Each number is 500 + 25 x the weight over its row's rms, rounded and kept within 0 to 999. Layers, rows and columns count from 0. Numbers have three digits each. The size before them is the row's rms in percent of the matrix's.

# down: layer 3 MLP down (transposed), 512x128, rms 0.146, rows 277-343, columns 0-63
# gate: layer 3 MLP gate, 512x128, rms 0.182, rows 278-344, columns 0-63
# up: layer 3 MLP up, 512x128, rms 0.171, rows 278-343, columns 0-63
down277 093:495442499532524490498477530473492473513473525518523487541489520480490514517545556484543523527512489447522486477494534503497457520510505494545470477474479484535497468503447462452484467530504485
gate278 100:474519451512487533516474522441514504491548483502498517472490507526509473534476514475520493490514492492509515508468536522505523497470512501508474505478491558501472486474499519471461449517522538
up278 099:536452469496543478512527483523506480498505473456511532511527512466497511479486492487499480510489506537482479493521484541496466495547521483467534538475492532456459552465504489531499510498482501
down278 091:479488497490504477457512552493529505514474520516500506538501484491478515485498495491495512472503494507531512516515471488468493489515554522524533508487484579520492484468481474526517535551552500
gate279 093:517491491498505537487521524487493483508496481474494549542535501483477520469545505501485534527509483533476474486466532506476482482495509486446519487476530553468498486495508403505522498506524529
up279 102:477515551527455497470490467517484485432481494514532551493473494504512557516497496512520514538495475498500496533516471507514488566494491490513513472488488488527487505507455504512500524510476469
down279 099:507506475485474424486490486546482540482510469513512501497483515465495476470518514519517478517539488537496515524513505545519522493483499471519460554488508507541495502500495497538441510486489500
gate280 113:526479454534492468478490500517513534498524483524488507486562472511466495519484531443496470563489491497516515532520540496503517479493543523487504481495476473502517578496479490508471475469510539
up280 093:508513474481461520503511498533470443526527492474496509569533539502521476493528531525480495471538511481502505506471526485510489472514482545479497477503493481522507522480507530498474472494486473
down280 106:507474481458516503487500506498473536491498502473469472467503492541478517517470526450467479493526514464539485481506553485486526481507527461540498501523467472505510490448505506517524456501492511
gate281 099:531494489544483536520475491491493534480503504506461520482504512505506545487467508516496493475481519518538527460481490497479531450503479488526464523517476525486524480505558546559506506490497506
up281 101:515510501513550458535502483525511501505497448474557521494516484514505515509484486507496457514501489513480494461493525515504513489504502496544460511534483521554532523473500463524512487502461527
down281 103:470519511541509514516443527498517522530497471474547485489487483485534480535531522484466510529472500518529488413495477494522485508449481513506495558508535463509521469500527503488449477489482537
gate282 094:521523471510544525459505518504464485482482511498467539477482479524497488536534419507489507524492517507519478490534513524533501492537511481503526486479522531485489536446530497456521539522448518
up282 107:491517487487519477500468523498519534545493483494541499549559487526507461464488456514455490503506517503513512519453514482473460521487456497531524532499500516503475517495504497507475483489500508
down282 102:516519511467462482462467529519517509483468504513545499496489488510498522529512560446470472489499509521505495517500553538496511454528464459454549503540494549499515521510483499501508492523498498
gate283 106:476486522482525501529488514492466472484494474515491475489527516461497522534457509518500500486511517496468458496526463550509482487521527479504496485449528548491452473502451507530495509524479470
up283 106:524495487541473481496526547496497513448474504523504537474436481543490491471513517524487521484519482501478496489520505483540488505525517483479520472466517500564509462522516471468503497502522469
down283 101:525541469513489477487479481483488479539478485519488499491478547519497512474524498494462506533504494500517491485465492478505467545540514474569476532541530520511498493511491490502484547515518512
gate284 101:458520523485532489470523481536504536523497473515502493525491489506483483525507539500466531496491509506504526525507453520532478483494490513481517527506509452496444564509491504481466511540533508
up284 103:511503492508489485505485492447474466513549482478534472522522500520538556524466505519419474515488483488440489483522510449486492481482517478490520471489468516537525530517533502543512511460490462
down284 100:487487515519481511525481483493537491541506521494488494529492510470513472546472462497512514489520486537508475513525540462485549559490530482492474513509525539441522491476495497510527505481495472
gate285 109:508542495519497522483483494498506550495467494508509499451509501485517483495507518540485482508494495517493516540461494499527526436504534471496531466525515517485479497539500497502486501465471490
up285 096:511516504494509516503508519457489503484442509479438470506521494514534484499528531485512547463513521529482505569509533486499518511506537471500491485464510485482507463519446504485478488463518549
down285 101:507501466512507533472517475492460518438508489532498513495516508542424509515493503486497445496483509475523483513466510515497513495484488494468502512524474462508529520566484499465460509504479534
gate286 111:473488442481529509516494467533495513463513509535455503501473493508496530472501500518493499493500512489505485495504501506553485513524483495522487483489536527498487444499522479468565463476487507
up286 104:503513542470453486544504498477482517479494476528514500495488483520483484483504507458496465464516492514499494507506495495526498527508510487501515492524520552500483534509484494501548474485474481
down286 107:521482519500505513508500496527463473526504479506554477556529533468497540485485516474460500481516463514513514480522521562563482523472480488520499520535491482495552478463443529483450513483499507
gate287 098:505496463509487497447467496506580497468518519489469488465530469485489554484529506487493502468514471468500469515483491523479524497513534448492532504507510506498485507505472521519520493489498502
up287 092:479491474470503471512474527521514507460496490483538470468510536480510485495451457473475541534497525507484491516541523510508488528498480520484505503488514529523483543502476502551497444492489528
down287 096:485526518459473509449471453513506499516488471482498485496469479478474527510504500466493500480542485497459557528521489442550487494521501485482538516508442502461549473491471519522551480515513493
gate288 100:463486498504456462510525545570504492520499516463482523535513483489463488468516497525490497491491491547470541494483485506484530529505471519497535498530526484467534496515492519496538500484523490
up288 102:511527488483525520504480480531525462502523559466475506510546460515507506473471516467500488465487512500502521553483493515497507486455522545479480520469474521515507446492499467479518480485478490
down288 104:501492531538490471443435512480492515443550478537477523480502492505507539479514519477495442482505525491537496482521510480493503479496465499499511504482510497497508451500474471494495532560535539
gate289 092:526516552457533493504499523524489545533465461519511529533484509463514491469530468482539506486505475526488512456458494507513545499460482481519518484508535493485504493506509494457502512501476460
up289 099:502514464528488502462528499491486473523520495468534480471531506483487547471508472504486527491508538449487539517428496483521487472510519494498554456482480508530467486495519504533480483489518510
down289 097:501470462514496528530558528518490476476520476507544493504491516469521549513489513518500511531479499505502441466515538577505499499504479492511526495502498489464467567493506476465485476523540491
gate290 095:530529489508521480485450502503491485511503507456490507522482474445493479518574474494483483498461484532477487570498516564499498536547493490513513494509483545478523468493461474488490505509529556
up290 094:518498518459488494492512508529506526466508558500480462513515467485539501501513533489541533490484542518511491562500476512468537501534523542477488497476540497518496498465489503518504488524508553
down290 096:479540520492501488460491513489523517483505506497530499474521466476477509523452513507528471489513504502523515517554477521490473512515488507519485539482536485490493497489507487499564539434497521
gate291 096:490512498504497528540518475492469502472490528518508504448517510519479479482570512499499489566488482499503495491505511517479494511504525467487475530505469469536468515476525509523490510511540481
up291 103:497515553490526466520480519459530485518492501496481485504454519471522500496491511509485518526512542539477471498495488496525520508480498464549486529459518508470500510506477537499504536485513478
down291 099:488485521503479489490529517520553540527518492508482544527466529498542503499476455526540486518460504472468509502477527484441452495484487527455503482538506524484519483527503502470510537512546526
gate292 102:471491511540486470523483497507526484490511481499472516482452459467484504537508501518513498509519526528530484487515504543479517500552508451506558485529534518471480479498487536482515476479503523
up292 109:531541494479499497516500459497525486443536489498505504492482523536472481547489527535499514503472493510546513490506496517486519507506532458495518493530500493553549525483548449491531477499516465
down292 111:496473498531498479471509464489461540502472503497511497481573530461510526520548498507512485512512497494492542541478460480541487504523535514501452486472475486501488485486486498516476584520501510
gate293 099:500536461520449525530485515544479497512563547547479521497496558510466500512512534546505504537529483505491490514525488493489501503494548493484500500520486513468507498486501516506541518529540479
up293 109:513506484508517527505455538479479509533550567532494493552511508521508491481506541495531488483521554505517503510500450492504455514493522452508477510495470533480518487463496516487497521532486468
down293 104:520527456452476500494492508512469478458493539510490510508504558506503563519482557555540518510489493466482514513510494502494497518527508468517512489484489468476478537522468467492554498507461514
gate294 101:501557489480480503489439518507519492475465498469469529498493531502504490551515540470469497511498465502497513545520483491515525479516528549504490456495459468487505516492504496506490518468451493
up294 096:483514568522474500538491482498507497518492513514480521480455498471496517441502518482526506502495515528473422487490511524472489454537491501511502523474516527508507505498481519441495466507496465
down294 099:495518478521481492546507484491497496480496478551509502476544525491470457525513474522478514500475509461561499509527456491512499489517500521465470533503520501504474571505485494504516540502525523
gate295 096:476524509513501517508475523540518550469509504477519495475485515469448510471498477492498481482480477524478467499503496489500529522479575480463460510492521483494513501545510472439555526537513519
up295 096:497482506504544492528530483525529495497473509514488501478492475525504521463477481498526536523489519504483508531516493504478510484521537508486537519508512477503516513485484492510497521439477498
down295 104:510524515527492503464532538513536491503520538500490527527490492446504516449492542501530490519471520485475521493509456504503543501540479556476548516522521491453524472492527514492490544483482514
gate296 094:494581495473509516511474507486509469499485446492522478496502523507502470506571557506466492514523507522503464468492540547486555530545518483492499477528564491499470487498511479541499571505490482
up296 091:498459514501465486513509498501564497534527498512500516507453492500482526546505493519484491501465557512495469514508508452534554515497505519531498499489507451502521502462483455464503499493488544
down296 094:514507519558521446476494527537491489489509522522513456476518496546487508468482499503465507451483475529501498500431484503501497493504485493474460508524493522528497485511506489504505461556538467
gate297 102:479538441475464510469486496532488464474522523503482466538499503534472491465455529468499479513510547509487534513492500508486493468502499498518537522545532514531508490502550517504514495558496461
up297 105:468534509539519499500466556491520533506456450477498507533528475501518500522507445491483490506491492477470464502501519475502545483479490508512502494500484491453456453532485520510530511454503511
down297 107:504495515514485521485477567517549498533461452527498513502512477492473521551535522464489447508517510496535488466482529503496525496511497515508511488544493494504480528492477485504486517500489503
gate298 098:520496506495536522522474495495505507536496512518503513492534510442505540503547508494470516477461492520528512473508461486501553499489513480461493497488524514505486495492489475416470484475501504
up298 098:520492456491494513529478546501536485512462465519500497476443509482496530527497478525535494514499489487492506492488497537521543513494531515468464449491529505492510472471533543506514521480521521
down298 097:479496526478470502483479490485495465524483490527486483454474487487527458470479489502457529489488532534460517521497569498495483479469509521530470457518475487496500494533506455509494502448519475
gate299 111:557485496537472512498515437492501552480525492517503550483542495508452512499469536513457483492491512531506489561491489441485491484497521513524519529504480502498464491550501474456456525507496495
up299 103:521517525527495487534509500505472449515517539523533498487561500512548478491492507515487531557451513473511494495530492517529522480487503436483521504500492505506495572514495497472486492499528486
down299 104:551453488470467481481501495505541547513477476497520528489540467539488480482504476453445508453502488527508463490483510477466535510490495494500479500487472462486488485529476491533497454480463536
gate300 097:529497505494533490542460521549492497490477504512490459500501529494499497521496474472483494496422515537495482516513507529463539529449511478458486507517493452543525477486525533550496520518528506
up300 106:480462559473435468496503482489510515494500492513470464513526492525516480505494541481473497508455496495493478500485474485545496508430481487468534521520489502527505493524487559496485515494517527
down300 102:533464495473482516452492515504516508506513498498493548507459504477453492532484500479457467462507474483516485516514504487459506498425518493522476510488489528510523533520517531526511523465473490
gate301 101:515473502492483462528463504519515489488516523499519474442488490524511488486519482488532511543574510500535496489487463521473476537478507484477521512517514471492478523511435499497503477527480527
up301 102:497534494507530514509543472501523490465509538522487453512505473527477496485519482472491521507482469466441505517494478495492533519510480463488508522519526552475516471466481495507499508531514497
down301 105:495497510517489460502510541493535485479539482474518435503480536494485484506473484500510520562494496521476504530511541481499483534458439489495460501549496521469505491536502512472529503533493490
gate302 093:521501490491499516454499477499470492489498532471511501540501487540479472516516508500525485469486523483493499481510542517468480520519492491500505512494493437498464509491499492506501478462490503
up302 105:489514558475489490498531496505508511508546475453525487510523488519492517470499533479500465512530520471476491526494498473515452449508457498491510455469513505499456526456471525503491469532482512
down302 095:514464509498538487472466498494470494527531486543445481527523473479491496512494464490493489509471492470520510457545514522526466502498482480513488474485511537502489509493528501501476531523553487
gate303 092:447533483521485484516504513511468544522554491480467565514509480493486540500499507454496463465473518499506512497466498534489505536506501562509537505471489503478512487511487451489476498514499486
up303 093:503489542506468505488482476477470475532510536458496485482479500561472500542495520502533505520494559492535513508495487510534471441493471513537479486507493470472475458556485524505544488482495520
down303 097:486499532525497481491511513523520544452464485501475462472517468489496467475507495527479507535493510454516491536480501510512473465467518496529443507486507498495537539497494510440492489486531563
gate304 096:491510482496524519506447507491479514490464495498490505472533508455497481516502492477506449445486499544507518501491515469482578523493483432501516528522498477466522415529478503482481516508479560
up304 089:540509526507523530475522489444469517496489485483518507547502535473507507441483489497468495509487506507540540505471472450492481492503520463530503509495555510486484478510483488492475531515508504
down304 091:492492497503513491523549511487526522512519529475533482468570455482467499527527536510497524498529482502546514535458519493495431479505532523478499468479473511488524499455508559501479503489481485
gate305 107:475563531504459505502528486467511497499493510510475454522505477497487493447500510554501514514495502483493548497501471512476493555533507499504481517420494446452478546488469510442519494519482482
up305 108:502454515512540526494513499531492492494537480521500544508547503511534522483473491500509480561557497486499478510496478509494538465511513526523526521498522535539489479479477470533451489485475553
down305 106:470470498484478469536522509445481493500502499501490491464505482483442483488518484530505483446482512497532551463531534527514508501491554549493529504467477474519466510540529540486509516516493499
gate306 100:499490484535489462486492468499527538486492520494506508521524462550472496517490513471514550453497495524497485490537493504493494491533494458494439506464479512484498491501515467485473506511522490
up306 097:496496503473475482508548505532514468495506539500518479478481516483539529474455463541495482461494509501493458486526491504485488509478487462482487500515523521500532492433472482526512511540497508
down306 096:539479522486497518484530538496479482544497472511498501465506535474514521514467514580551515499529506468464499465453461533513510533462516520498518459549517515513522520519448506502531514518494514
gate307 114:507508515495500441507549509530477525469526498518491481503482490512478508540525499493489524483482496528462520436508482514506496503523501523490527522529514462529527450511461495499511486483464512
up307 107:472497521509496554516508490497537505467498470494527478507503507483526509526499458505488510508482484542525476495483518458509507540520515509481494463504498473521489528523565519456547439515455453
down307 107:509557454517493528481466482459481525536510533533471467501481466529489548508518459510519505511513512473448509501483443506578495493500576525464524509479470510484492526492510486538570505460492541
gate308 086:557544494514497496499467540518475477512500478496506518479477525431497483505506512494479533485471488503528498531477507472476512535467502491481496491499485503525459498494445461512542511537484530
up308 094:470506496525461475498441496550503558490429490550516507541464486516501493505494540495504528471513498515532521476442486508498462521489515489506485520498460489510531528524481483501492522518499504
down308 092:532474506503516472506484505567490516517489504506509495521481539505478445489533492483505500489508483499525485484479512526522466541510494531530466495529455516534420518517511495503483509477452460
gate309 103:524487474537506489483496490478546465473539479532508518511493509510530448487513527492552480511467476548522492513458524521510543529441504518501519459512545525503460462487527512520483456495493487
up309 095:469503492474480472506515501495539529505539484499491504494457504513509496499505560503484500460468522439502518496510487466494555516496491486512516510489533475539475484486524468477476522475510491
down309 098:488475552514483517499493495502503474486504521520517498481512492488476566496522485519489528497531481536515543493518510483508505536433524506475487527471490517452521493546496523516480490495528522
gate310 098:527450555514459503498519543513486467537514515511500518481501468475545494526536433472520543494510460503511488536464554495489486482486506503526467489459527528483463521505517498495512486487509513
up310 089:548506501491533496487482485500490529487474476523509451517485519497534473533531518516501502499478496545466459456507460502506519507492451461510488528530497475484523495536525506531473486481440491
down310 093:466493490546455516481478471494547514511506505508481505513511461501446464472522491496534518496506571506535493528526538537484456475477472514506484481492508505486528482537478480525508530477484531
gate311 103:490504481530527509478517491518513516482542478497554495503510506458511536507446488524471514482489509503556503510488516484540462532510458530475460502494523530475437535506518482507449512544531492
up311 102:484538508505441508568480472504501545498491530511496511469504524487508478486527473497515557465488497475454514509512505490540475493496531462545539505499520451499577463513518481512539488500461493
down311 095:523506520476481523513508520561504536520514526505517472494502455512467486488509506529477478504485515522459532531488485482555468501481538473486510537512485547510538464499504471495501512469489487
gate312 103:469529438522509484518554556529553471548514476485487495551499510481525521487524487483518484483522473488460502495521457500486489471495520555526450515493523511521488458558539492505510525477507520
up312 093:522511451536486514522483525549544529522522483472494460531526519460490548510512454488505487449511498478509491507549496501492496522513532533488551504471473547506514448493485512496526471481512517
down312 094:485520520488511482533470488518518492496495514523536511505475532503488511495479524511465469519515492534507490506527529506482500463534520489490496528554526496489452478486492549482515522512525512
gate313 099:480501522477517515448527544506540550524555511475498483542479536516552467486550528507509493492504501485511486509470506539462455471573486475468514492480537508510504506529513530501510524508514471
up313 110:472487519479533534490525483496477499504478492498491468461480477511502455509500547462477509467494493512534508505452490474509481470482496482451495468524521476512492452481557501469513523517508453
down313 113:493489505499506532537512517529515496517507504527518529482476480507499562534460509497512481522541469496452526484482538498469503498559450515446488522503499500507504506519523458453437503520493523
gate314 098:491553512502483501534496499488517502514486461503522513467511478472512484486489471491434484504472527550536521497518484496528514533522551496540513495507522497441505486442537488503540497532449536
up314 086:486504519472505501530468528474505538531482499503490507530445467526478479491536507479534500501538530485507525544458542517529478491497541528487479551478498496462533503541454503527490518529536473
down314 079:476498476488485505480479513472509512495508476462518453503490521485495500541499503534474454480495551503504491474504475524525525528516532516535496492520504499473487528519497467516518500494510543
gate315 107:522532469484499504492525539504526465519499549512506469481499490487492534512549506517525463469523441495489513497504497538455495481545491498513510477466549527507506462473521481528498498429480525
up315 109:478529509483507466504519474465504473543507499496469514487501481490456481482532533478544510494485462526478483505550529504473481457494492511481493526548545521495500470496491515468459496465477515
down315 111:480493485491502497466487472562500470528487504471523518494496555500465457507506493493527519513504476521510479528522548502503481510467542510535487504526508476490534482519469492533559486507490494
gate316 119:490472475483532494469518510489514506545510477483477462503519487513476509515524489546512484477521503546501498483447444495472495521516495507530492504500505508539492508555505461539486512459488500
up316 109:492477501517500459540548511498482518554557519537462515538517521529474476511507485514544482507491498488505543497558482457491522459529478525492487499519532515536459475493517486518498496475491454
down316 116:500534527472500512486507493500511502459467470474500565496476457513508490515512488492483501528487531475517485509519489494526449528434510496515489514540489488517547479492487491482496475511531542
gate317 100:514480530483523486498485503510467496519532491507486462480463518518512512476465535490529474526467467539524450486490474505532481546525527480526512446508496531471516509507524510490506473480478504
up317 108:471486509502484476485494524533499532505484518501482490505505438524470525523503484487507501500542501499499566556494534504504485495523515498476512505495492545510476483508474504500493457462470435
down317 103:490516535546541501546542540521520529483471522508514507514482502470462472511489526504524531504492507529536509432492515515506520498503523551461524501497505451519523507539475491512518477553507523
gate318 101:548467435476468485526463484501449538528474488494484466533474477523472552508514526471491497507470526523493489476495547496485477501486508535489479446526518515487519504454457477489479494551454489
up318 107:478548504475485545502477525500455492534470513521516496490454513471537492530541494484505487499502530509506499522504485492529524437527496494492521525511522502488503476499482493504519439498451515
down318 100:453495511506481509511519503524500488484536508560475511463509476485502486467497502484504532516467478511490487515478475491500506576453507504467510521475480500540499461509511503507486519543496498
gate319 091:525502495462487487510513518492513455532507509487513470506468501561507519485523477490529511468511499506530510471536490508479480491535499500462485541498499556484502490486489476516464514493490452
up319 098:514467478496520510485518492480551508479490493468506534497513471553509530517530521515494499504502507468501509488551524548489470498519517502499527513462517503574509520499497466541472507470515513
down319 101:481512444494538493503517505551493495501508460525467552459498524466511479483538511535508486464468516508479479557461499476522467485482495548522485550550496512499488502461528512489496526497492488
gate320 104:498486493474494512459540498515519518499524458530503536509493491510527503476507509473515564487481489497481479495449422519546521469528521494505477458463517503489501538518538501486469493487475483
up320 103:507527457518513540523513488497511538492480497526488441500539469490451474483479529470485437505501512503522477486495462486486511475525504532484468498508437510514479496556495542504511498482495530
down320 104:504434542516513491532525496525483483466465495487527560529490498507538583529523482525513496510493461519523480472507518544459492504519475489498489499501539500482526482471491477449504486514516522
gate321 113:490509490494487517491488495479492512541501470475483430542528526502519482514505512511508441519461522466505497528502470486524526523493500550535511530445502507475497474463453499528541481504473499
up321 104:455512490499510521474480474520458467498508551482525531468475518493471499474497469502513500500493514448542453500472494469473521481532508517552494543423508532480521489480477497506483522516510524
down321 106:493514479545489517504480520474558484494535495509482501485517494485466479513485515485482511495493493473530506512515498508522492492492501439466511515511474522503502521494510539485488506466535493
gate322 098:473492524490487495543462497486470468516505508495496534509499519481502514489476478459530492516470450535509525488508499475481482528470540488520511515510513536491459541504476472475522464495491463
up322 103:550468480478469513548481474490453529497477509457482522466521498491520535475487480507529544479494487498493447484517495493496493561524494478519531499473439518509501520483476449500516501503526530
down322 097:500496454469461466497509483484501504526510510450487473494504494488492499515481516479507490530470442542477471470511461496500514480552477522517520484527510546512477504495492467540523504468477478
gate323 102:478519576548525532521490492518504498468528486530479472526475513475488504531536511529503511507487514524552486457501505470485526459529486543523530496498468517484519449497522518509505527456500540
up323 102:487522504476493450509508502501467528537471496480522477495526521490523438477454512495472503509531478484534489511533507485511470521502507503496501553553519525533528495524523505512506491533508491
down323 103:485463498520476511517503524509509527520558502468508509518480501507510541471515510468494518460526496489473485491487505455496449509527471498488473513484527531461500489461500496474464561537474516
gate324 106:480502480489488463451498554471541482493482487496472503517490513470501511453510490474482499467492526475516506474479531511476514478513552494514508477490515500495500545496464448476539530497499498
up324 102:512475546518478482509460522554504495487478476509487533515476512476515500492501516459520474490473545511528484478479512499492513460482534517467478507499475549521503446497458494479473542507529513
down324 103:537469460503471527504473481524501528476458478506494548496516529474498478510494474484517522517550500474469505486484499496506449481511513521520472483486525502526500497457485514515485551459473529
gate325 095:501495487509512489505496533523506461485467511494462502502467478494469512466494519509534475479495468516501501481508479504503457491516494506478443493451463480527517513530499476468537491529495520
up325 104:502460484509471523498480484493494453498492491505471536500466515505517467473483543474537481541493517520532504454538548494476456479464470512484462479526492507515510545504475502517463508518460460
down325 101:475519516508467512471515534479510469503477481489470542492495512471500492451459504502494483491473490480547534518493453512495513515495491508479497460465462525508525490501514503533491517488497560
gate326 096:511464482515508509477511442508476487469539490475454504515498472524492487506448508523532488498485516485524479485478494487535506509505496492480493496505475476493492486497527535536497554473499527
up326 102:512509499486481509488533485520524484502539476479452466561518447461478475464500523491538520474518524518492470526495503508531525539474518470511508516521475514455513514509510494486445469497545512
down326 102:515494500507469496473501492500470484479519493550483495511511474522544475505524528474497504489509503497515507521528494468483544488487448505550480503510444495508500453457496527493522501499509519
gate327 107:509488513485513517495483526471455508488508516467483536475454531518510478508490514460494469491504530520549518517480513520505520475530540520507487522514479504538476499512482482524479520499508480
up327 098:475486502472524525436496491497470507519533505492485532456487544494530510489481487522508529531443475535506481490476506542528520446506456521452501464506463519498494497476523454480495481477491488
down327 102:503539495458519516432476504516477486476479522497478505519522458511502517550530464475487496505495508503526511483518479517515518489463538509501540473448514515526515501521505476472500496477480508
gate328 091:450490502490518502485500494508476531510451479479481533477527507476502521485481487499525511488499451515566515496518499532517480535536503471521487512493457533467518510477484481466422486499498515
up328 098:507503522497529511526502501485515528491465495490504437481520528498467495535478497512482476535483501483486459514554489510524492498537519491481511510486475518516522471444464498510441523504494542
down328 101:481480478492485494512518520486491487507554540506524461474567483510526453551558503518474500458511520457510477505511534509490494528514472531482500490506501431461521490514491503477514502546520462
gate329 100:502500548542488516481513460523513513473483513481466527513518549506498478533508538488458502495496492483530509504492541507523491491487516533516483546481475455511559458492482515500533496542529516
up329 097:485508454519475492509486527475495492547475475514498486524437510489540548526519462527492493525460529469504488541507462506475491527479481510493477507488531502499444506505498465495497479534490505
down329 091:470511478526529508483488533480511509455495458539536459533514483473495486526484463503484464487485504547475511512481482476466538498484515488526498495477471474511524523470516504502486514482506494
gate330 095:472478498536520481499544478514502531502496459529455507452529532528522508507509450514519504468505482512493517462523481467513485493520508536511441505487486514483530504520570516503530530485533439
up330 097:547484552493456496443489502489550476516507510477480476534502482478522463529530484563481502484505485476520485478502542465496495475499509500489471523465485496527503515510507490495546469490499469
down330 101:516522494523496515542545497467543503495539468511484519510514500479489511533509534504535470542519491504530493553509459497484478518527463496507445547533497498498494516533494486485541498434508528
gate331 112:518527477507452496509485498528513483467521504500505470494530519508454525492506506488525512523482506517511519519528463511527464550476537517507443512508463496473533469525501465491489470490487504
up331 100:509488470502469507500516515499520494507541477513508528464528491505515531484521471467514488512518493516505515520484489533482541511472512513475478464478518525486495497485501479490512466518509472
down331 101:530479508520490499530510484514510519517476483471543510493516516436480463509520532487421488479515489496482521490560501527503452452464524519506460505480543515508465510534517519491509490484487544
gate332 109:491484511489533479509501447488511505454528534498493479489499523495468461489501461482521473492512484507520505546517501533511503499452497505469490490573549494523514520463527492465516483517486511
up332 102:462532504474536518554532531504525491490511500481550546497498528472463495492506501498485475467470498506497585551534469520516465509511514496494469508513510444509476495465500453461458457529488514
down332 108:482503497505530531498501505502491497517484449510500443524544500475520444507479462533506486516478535463530493490500473508502494529518521498491552478477542514459502542490496534492535489526471496
gate333 097:513479501454488507477490512480494537523515484501468516560482473539490535490485517498513505443537499511478496540460471487541490482504515535473466447450511512464470495523457518469464523500497518
up333 106:479459474507501483511522520541537469526524503506539513484507503475524530534556524520510511478497527502510496524536452479464481498535508499484514532487510536487498479451538506530534537520515523
down333 098:496519504488483544479512490495484487507550493499490478520489539521452490489517524501500486480513471511485495562467492460477517529485559482495545522532501523496535493517527480480515499479484481
gate334 091:490549494474456538504532527515494516470509470505512531491490507497460508506493524478447501454511511516528515525488514493491463486446570501509529485514536521511490508496522528464504499485462508
up334 096:480524514535513518525500517522510476492522508468512491503504547486510496488481474509551480512508528496468503469501493476484513480479529525520530501481476489500493524420532517458493483510474489
down334 099:463506513542539486501492501507480488500483495508520453491515507430547528511479527507565502491491471461484504508467484522512530518528497506484511501520499519523541465499552471515509505500477475
gate335 093:507482471500438472531478499548493482491509512488523520463492486529507536537553472520471495510470462536510501511511513481522491484525533518443465510477509505505502465456491511503518530496514488
up335 094:505554499512503504489522571486522491549503513502502516514478483475480510442508467474472474521544563486490441472471534490501480524471491495517533505474507476455516501506491469484494474487518513
down335 099:533474510502505487510508528517502522494545488510473453511485485489494506479525526503462530511534497495546445448528480503487483509460504492508519527532491523495502520482508444534482531492457466
gate336 093:498498471494500481484464486522513527482503487474504509520459540522453495518524500512536577506526506470508536485465525518471451521488512484479518564540522479513544509511504499484525523519443506
up336 100:528532550437501524501516496508500480445470496479461524495487534480489501486492497509526526486467518473516500498472542486485469518479518482517508525506478477465515510496515453495483534504491495
down336 096:505511534496480476442491482495483511509435521464499497494491529485521506505473503512495523512491514476487492485470546521476485535557522495536506551527510473482507513507491484476486527521443509
gate337 103:486544489507480457477559447474523494484504497493471537505541533521439485481501488488493473480467483506493528476570498502503514509476492483510482534468494481539514544521477502499459481520533522
up337 096:473505526497512505524514506527525475502512474521516548475532495515525568513481501489505439483502473510494487491521504509496459517477510454468496517516487454535492494424493475521469461521470531
down337 097:516532497483488493497473499494479518449516491487447486457492493452484456517491505522495488476479505495532490445470468469509483503520517530469492496501479460527522512478482492478530528463477481
gate338 101:465545540553479565496462520463518467507471504527492500496461507458505451465523439504522523490502469495500503542512503465492523497488512524476478491493513546448482477479516486518483480475489492
up338 093:520523498516492561498478496514498481495536552488503535571511457491543514493498499520480479513513486513512523489498543506520524532494490521488435539470525497533505502472498505484509508555525524
down338 096:512513488517504503545499481481450485546512521527493463482518483537529521520514461510522501497485499461485515491490513458524481523487511497465498509537471469535536517478513468494507521510536496
gate339 100:492488423493484502481489497508536483506469500484473513488516494499492505536518494471484535447531487542517499477525498507508478490461495492493464516524483532546507539554495474524519491476485494
up339 099:452466523524505520462481479518527527523523513497538497567448544497492512493514488458498491508457493513488489540488491504530486493465456499506542502504519496514508488493504492513487481481537544
down339 101:478459494520456509512527441510506454517498524459478496455446512513462515486516481500552526491500508541487484525483495548453509523507506514489510529485503505511467499518504515524520539478498507
gate340 098:529478495486475473512515521471520471457513455512483517481457521478493511497484482492490515450539492510469525505505510520483537527504546479509478516471488545469489511474517509533464495490549488
up340 101:497493512488516489558512490530499522493464466502500495556486457510490513502501503490511528513455480495498532542536487494506484482496464532480501506490496494515488486497473528475476512504475520
down340 105:485495522460525527497503531470511487501499488476463463481491485479504491530502524535487526483484470504524508475542477487541529515479509511494569533495504528496505502452515507521502486501526472
gate341 094:461476472497452539494515559469488477521488491506467506463498500540483479526480523485475506496517453517496518480480527550491484494479505511475494477514509483503502491488483489519534501489514524
up341 098:510483511519486509496539465530511477514488518502538508517459462479534517474516467503508499522529503536476566495496542488518475518549472466520484524462534500517551479509491483482513525474494515
down341 098:484487495468463511501480495448457551499457518486508520484462483498517515485510493470512485494548490544508492500530507458542486501463506519480482530523479525456517470525519526546473504489514501
gate342 099:479509480480509493445469526468497563478484523515505470495498496492483500491495518493537555489476500496515516495534489541486469548528478512496493525476508526467515486477480471503538561491513468
up342 105:452490504508494487506465536475524518485490535518491481533495471519462500482514513450539516475488492486484496498507522518480500553533501522487500515506505508509550489535482494510499506557479477
down342 098:529472503505517521501474534497458481543542524510476491489500550476539486470525505504517526480487531532502504514509530475531518492516534515526468479461470485511494496501472546506484486536476506
gate343 094:505482468489459508528483512520458526505457526488521515506513520513488508549537538519518491523452499499532442491484505448527512478489478525531511512515544499482497423522504540505518540505477487
up343 096:526486544502496511473497485470503504492492495492525511542485482490489504496541519552515487522550460502471483481496516499496518496474449528498459499490489498461501522490474490540493503497548476
down343 101:513513483515488457474536533499520482500516519517475460498494532470481520483508501497455507479526547514506551499533496505531533477503525487477510442539491513518512535475536486475491520533483506
gate344 103:467500500505523496484437503512497560509532490493471468551492517533497497467523538508476495493461525501487519479445531526525483477463542508465496535526492462526492542486489506480489513498523529